Part of a small language model's weights.
Training: a variant of SOAP for these matrices, 225M tokens, 6861 steps.
Each number is 200 + 40 x the weight over its row's rms, rounded and kept within 0 to 999. Layers, rows and columns count from 0. The size before them is the row's rms in percent of the matrix's.

# up: layer 2 MLP up, 1024x256, rms 0.151, rows 277-289, columns 128-255
# down: layer 2 MLP down (transposed), 1024x256, rms 0.145, rows 277-288, columns 128-255
up277,107,288,164,167,256,166,170,179,189,161,183,181,253,195,155,162,289,152,176,185,239,247,127,213,109,186,201,87,207,169,159,231,178,162,168,176,200,187,221,304,154,169,171,229,161,215,213,231,277,207,218,196,180,184,186,185,183,188,215,203,216,229,166,168,166,176,161,162,223,195,174,206,114,138,130,241,258,135,234,215,284,143,230,282,169,274,216,191,172,217,187,146,247,205,195,186,255,206,245,193,187,178,231,295,232,267,169,221,140,176,114,151,188,229,135,109,229,303,185,202,235,226,227,237,207,84,210,200,201
down277,101,209,255,223,199,222,256,132,226,229,195,197,149,155,210,265,224,192,253,210,213,237,227,261,254,217,156,183,182,169,174,209,243,194,288,178,230,160,202,228,141,149,174,300,188,207,245,241,185,179,206,221,304,232,192,253,248,206,114,170,162,202,167,179,251,176,271,207,191,144,198,162,185,187,120,220,213,131,171,215,182,260,212,180,184,193,146,199,175,166,223,167,190,222,200,201,175,213,188,212,171,163,168,203,196,154,190,184,231,216,170,274,170,241,216,197,184,171,238,202,197,135,207,110,199,260,232,220,300
up278,100,172,241,212,199,222,146,193,214,212,176,144,221,206,242,202,244,227,226,182,239,162,170,230,204,248,212,226,147,185,178,188,184,197,135,148,224,286,260,165,200,214,219,213,230,178,245,240,183,169,154,236,191,248,219,185,241,196,267,198,227,169,195,176,172,158,196,178,248,194,221,189,181,142,160,253,235,224,260,207,247,222,263,203,158,228,138,185,161,203,182,178,181,188,225,260,226,192,206,288,185,216,213,229,210,204,202,137,213,183,130,212,180,240,175,81,199,167,237,169,86,132,246,223,167,183,224,233,192
down278,103,210,244,173,206,150,229,239,195,184,178,187,219,178,249,172,215,211,226,230,180,150,224,280,219,234,162,130,187,222,140,241,242,114,126,279,115,244,231,239,189,239,157,244,225,159,232,156,191,209,159,155,120,216,159,204,214,221,246,165,288,183,246,244,218,198,213,126,228,194,207,299,235,256,298,163,194,262,218,192,198,190,238,201,235,191,185,187,144,155,254,223,184,168,159,177,189,213,193,147,146,205,167,92,181,218,161,154,244,217,236,254,200,189,157,232,207,193,200,231,269,294,101,131,201,167,167,140,201
up279,099,200,241,220,195,270,247,262,220,199,169,181,200,204,233,212,176,240,230,227,217,235,183,172,185,188,116,225,263,150,129,92,224,154,191,246,208,171,213,230,171,242,216,197,224,211,160,173,199,160,256,169,156,178,255,202,202,190,212,207,274,226,191,213,176,178,178,292,225,208,188,260,167,149,251,97,147,184,139,233,167,194,194,171,267,217,183,210,191,168,235,219,237,128,227,172,145,153,219,201,305,156,136,234,189,222,161,229,209,167,207,259,174,231,225,307,231,219,193,96,81,226,196,193,178,205,199,286,208
down279,097,135,223,98,181,211,190,226,209,214,134,200,210,177,155,145,226,169,200,215,139,194,228,250,194,178,198,224,189,188,225,269,177,199,134,188,166,296,243,232,209,225,197,160,226,219,188,282,97,124,224,143,200,187,265,273,178,202,154,244,110,243,225,176,311,238,245,175,152,171,162,187,128,150,168,172,252,178,197,237,206,187,188,234,207,220,223,289,304,211,186,190,220,203,119,160,171,239,290,236,186,243,247,177,179,181,221,241,202,190,184,163,212,142,179,234,105,183,152,246,209,188,161,243,201,221,155,212,177
up280,107,212,194,245,338,226,286,210,217,208,199,212,209,175,199,233,237,272,168,224,185,181,231,144,254,160,171,159,213,183,158,163,202,230,190,124,219,220,197,171,242,240,224,136,174,228,154,217,210,234,200,175,171,249,244,178,186,210,187,175,214,191,193,180,158,127,205,155,222,167,167,145,183,349,165,203,186,127,200,241,226,205,191,213,224,147,155,193,179,198,208,254,197,248,169,201,187,253,275,203,160,156,203,145,225,215,157,172,231,241,166,197,212,200,192,171,210,224,183,152,194,169,214,181,198,261,203,204,264
down280,100,163,232,207,166,204,145,210,160,236,209,251,252,235,239,169,233,176,177,187,157,204,198,222,152,229,212,191,222,221,196,273,248,191,188,167,209,265,200,122,182,215,221,145,200,160,195,207,180,144,303,168,196,182,122,200,239,221,239,182,221,187,206,219,185,216,191,180,212,185,222,162,176,237,221,160,182,235,182,228,153,309,134,135,161,224,197,147,216,251,216,168,230,184,145,119,248,189,197,119,161,223,129,192,222,247,210,216,198,222,210,140,153,205,228,177,190,180,194,261,229,268,244,181,216,265,242,139,277
up281,098,204,174,209,256,226,188,235,191,150,199,146,176,173,195,249,168,208,177,234,275,272,221,195,210,241,173,193,157,251,258,179,186,230,217,127,198,149,222,195,200,179,230,173,199,168,200,188,183,263,243,264,266,190,233,169,213,75,140,196,156,171,210,236,181,277,238,161,157,160,222,206,186,274,242,251,170,189,180,256,130,165,153,195,196,214,223,262,150,216,211,234,214,207,177,145,239,174,202,135,164,233,155,205,189,209,179,197,199,257,231,161,148,191,207,189,208,163,186,267,259,211,216,164,208,194,140,295,115
down281,099,168,179,204,138,209,215,243,200,267,225,178,207,184,165,154,189,103,250,178,206,251,242,205,225,224,155,222,203,204,185,228,196,216,275,241,180,191,245,231,204,243,179,193,181,201,190,175,147,170,192,222,211,218,231,160,261,231,157,217,211,156,204,176,188,156,230,256,227,130,189,185,171,190,196,225,169,230,225,175,228,215,198,161,214,168,249,98,196,139,251,176,231,152,208,232,160,268,233,279,198,233,229,218,225,250,221,195,153,234,249,171,168,249,202,212,99,235,188,193,156,194,198,283,191,138,240,204,271
up282,096,203,185,178,145,266,279,191,211,204,163,116,187,214,262,257,196,181,222,138,220,150,240,205,211,221,249,207,141,181,176,234,188,249,169,177,220,271,175,164,184,168,146,242,156,232,172,196,189,156,209,202,202,166,182,148,218,177,255,194,226,147,172,260,234,188,206,179,140,202,220,313,155,256,130,174,144,146,174,237,205,243,178,211,186,216,228,253,138,212,126,330,113,236,168,206,166,197,213,202,231,215,231,224,192,230,218,232,204,183,213,137,236,144,232,184,209,226,149,203,211,176,207,226,255,254,238,145,183
down282,092,203,209,264,151,182,145,244,165,207,205,243,278,233,172,127,131,202,275,198,161,242,114,202,247,236,210,240,209,211,191,201,177,202,204,203,152,166,243,198,199,184,272,151,187,118,265,231,160,226,119,139,215,234,144,224,211,158,90,241,188,181,243,178,163,166,184,149,219,225,195,190,144,171,263,264,303,260,189,198,170,183,197,231,206,173,177,149,178,205,232,187,185,156,177,193,92,136,229,191,174,222,179,169,191,161,216,230,193,149,218,224,185,182,217,281,187,198,240,229,184,182,228,205,187,262,168,247,270
up283,097,178,222,151,231,191,231,149,159,206,207,219,282,184,177,247,191,193,266,178,237,175,191,169,251,194,251,194,199,151,323,160,173,203,238,296,193,250,252,123,245,144,192,165,176,278,206,229,218,211,259,162,180,110,87,220,160,169,212,231,216,159,184,253,105,176,106,192,143,167,204,193,197,218,220,211,214,176,167,212,226,247,215,184,126,207,172,152,230,189,273,177,237,199,249,196,221,199,171,279,223,224,177,220,202,182,162,243,171,214,188,175,203,208,200,172,167,189,302,177,217,254,121,189,183,136,151,204,227
down283,091,294,210,257,210,298,148,189,161,180,146,219,231,232,211,198,246,227,233,183,220,163,219,173,185,195,178,158,200,195,115,209,183,126,201,233,200,191,183,199,149,142,224,238,172,203,240,246,227,175,137,198,205,253,260,167,247,191,212,175,308,219,189,159,252,248,231,197,252,111,175,206,245,324,214,208,134,213,256,224,162,162,138,230,329,191,174,167,177,224,227,118,235,267,111,159,227,209,252,224,189,89,171,160,195,181,241,229,181,225,247,177,251,176,155,213,172,193,136,284,143,185,201,204,200,242,183,210,196
up284,100,176,157,56,228,212,269,232,193,181,183,251,193,200,163,193,180,305,202,204,183,177,250,216,198,213,257,165,217,175,242,160,235,269,208,179,174,210,194,254,204,179,235,153,171,157,170,149,162,150,164,142,194,173,268,197,205,181,230,156,229,203,252,192,162,110,281,178,166,171,105,182,173,160,206,244,197,214,183,204,176,184,286,228,154,262,229,234,213,203,182,169,181,194,185,214,235,248,144,232,210,128,198,244,175,176,130,176,168,146,151,215,203,222,231,211,159,147,202,168,205,210,155,127,144,167,252,228,155
down284,105,272,235,233,209,180,237,215,163,240,156,142,248,269,161,225,183,227,228,147,153,248,248,134,219,252,219,198,199,226,226,179,194,151,235,122,164,187,173,188,213,238,204,202,142,189,202,148,201,165,143,207,167,218,204,158,193,202,171,126,250,184,249,189,259,222,209,160,228,181,214,188,198,187,274,261,209,230,213,188,188,184,238,191,244,223,239,231,217,156,176,214,188,146,218,191,217,183,222,135,176,133,175,240,211,267,199,227,53,168,162,243,179,207,184,190,189,204,211,144,162,220,182,178,181,153,227,252,185
up285,099,213,138,242,192,192,213,214,163,213,186,226,218,187,175,245,210,191,197,193,233,195,119,242,207,224,159,221,123,266,229,218,217,249,187,123,182,227,150,268,149,187,140,209,231,225,241,162,215,203,216,149,196,229,146,195,252,146,292,259,198,261,224,168,201,210,184,212,225,188,211,215,127,181,219,237,148,180,255,199,238,171,168,130,191,246,242,197,194,194,245,249,157,174,150,183,187,169,216,144,225,233,175,213,226,189,197,245,211,163,286,201,200,206,182,221,109,204,145,255,203,260,146,163,159,197,156,158,187
down285,102,209,197,230,219,153,225,263,196,188,59,246,204,204,221,156,255,213,234,251,164,147,219,212,246,179,172,152,210,134,219,191,213,194,179,169,140,187,266,162,226,208,185,184,149,138,156,184,242,174,210,268,212,224,124,192,307,224,179,189,242,179,161,167,210,213,212,238,170,246,188,222,242,162,178,197,168,203,160,150,286,264,190,247,178,177,124,206,205,231,184,270,240,155,191,206,230,196,240,161,233,189,191,171,165,185,179,209,221,264,124,151,239,207,130,171,250,191,184,229,186,211,282,227,172,214,182,222,222
up286,100,205,195,236,183,233,189,253,203,155,264,138,186,205,142,249,255,252,191,191,207,204,238,250,121,208,186,189,169,187,248,210,196,265,233,173,181,232,237,214,138,168,198,127,173,198,211,218,219,190,190,188,234,208,270,105,174,235,293,155,185,160,173,209,257,157,242,198,279,152,216,206,128,199,234,228,130,147,282,219,211,205,214,251,250,169,147,206,197,219,217,271,164,217,135,205,233,162,287,227,200,176,185,232,162,167,230,266,255,232,219,293,209,164,236,163,246,205,214,175,232,197,189,208,182,179,232,239,174
down286,097,185,165,243,233,216,176,169,150,176,226,184,176,220,205,208,246,186,228,190,190,78,232,197,251,251,201,172,198,187,104,274,198,223,140,182,163,229,152,211,211,161,208,196,190,261,117,180,165,245,199,196,169,215,140,198,236,216,235,218,267,247,121,200,220,235,153,277,196,259,269,233,221,214,232,112,227,235,157,182,170,213,213,156,250,199,265,142,158,240,193,148,225,170,245,200,231,189,151,153,215,181,141,131,246,178,206,202,202,156,178,202,209,187,105,190,182,230,268,150,196,272,256,220,219,120,160,231,196
up287,097,259,185,209,202,130,204,158,252,192,169,226,160,174,234,224,235,193,176,184,230,240,219,231,312,223,190,217,203,201,263,179,221,149,142,202,223,208,127,209,196,234,180,307,176,243,203,229,198,246,200,201,210,199,217,213,167,190,270,163,206,237,190,207,145,224,234,150,210,221,236,142,210,194,266,278,187,159,194,211,165,159,187,228,142,107,149,188,218,185,147,100,178,295,198,249,256,171,181,170,155,257,193,255,211,223,122,238,174,218,255,176,277,209,241,170,214,248,260,167,163,190,96,230,231,157,214,202,155
down287,097,148,281,167,231,212,163,192,231,117,207,140,293,160,173,118,232,185,233,204,182,156,277,152,183,212,166,161,184,249,178,140,196,171,217,228,196,132,175,228,249,217,224,166,214,164,209,263,222,217,138,227,232,196,216,245,206,197,122,155,126,213,163,207,207,169,248,180,216,223,237,160,83,160,208,182,234,158,233,198,265,174,166,222,245,325,180,182,231,166,236,224,200,147,187,183,161,209,219,238,96,209,283,223,167,176,191,189,217,211,211,189,146,218,143,170,219,238,188,123,240,256,208,173,174,216,185,216,174
up288,095,177,147,228,203,316,237,228,246,193,150,211,220,186,155,217,144,147,171,213,212,155,242,258,182,149,213,224,199,188,265,260,175,218,212,158,238,200,221,187,211,205,234,188,229,254,200,203,152,188,227,198,208,237,217,188,249,187,172,189,256,214,204,220,209,198,254,135,162,169,113,187,141,216,172,241,96,186,187,148,203,199,223,212,234,267,146,246,207,164,184,117,217,170,226,168,200,157,199,233,247,171,149,208,216,247,215,127,215,179,238,208,252,162,263,251,183,217,221,191,120,272,239,214,218,211,199,170,187
down288,095,147,235,117,216,185,235,173,152,241,215,154,176,236,279,212,260,213,238,293,79,174,206,105,187,230,94,191,185,192,208,193,182,168,159,198,215,187,243,215,202,196,236,204,176,198,198,187,282,224,232,167,214,128,140,210,218,187,238,276,156,165,202,206,162,197,218,273,273,204,205,294,186,146,215,124,176,217,217,164,147,195,200,148,201,199,279,199,137,148,174,193,209,230,135,210,132,191,161,175,239,251,197,202,158,208,212,192,220,227,150,236,233,248,211,226,270,265,185,214,244,164,214,198,161,195,200,222,214
up289,103,152,268,146,159,184,265,247,238,244,172,232,134,154,170,188,236,138,217,146,292,272,175,159,269,183,231,195,186,194,221,210,242,202,210,199,195,273,198,179,167,187,214,229,184,158,227,220,241,179,171,230,192,256,119,195,208,146,211,239,191,205,228,178,120,164,210,141,205,160,163,128,163,248,235,118,240,117,262,178,213,178,214,224,174,254,206,204,209,153,161,173,212,234,307,257,200,91,165,197,204,122,213,181,257,146,201,187,183,104,192,166,199,105,232,231,223,194,175,202,161,260,182,269,132,177,218,270,256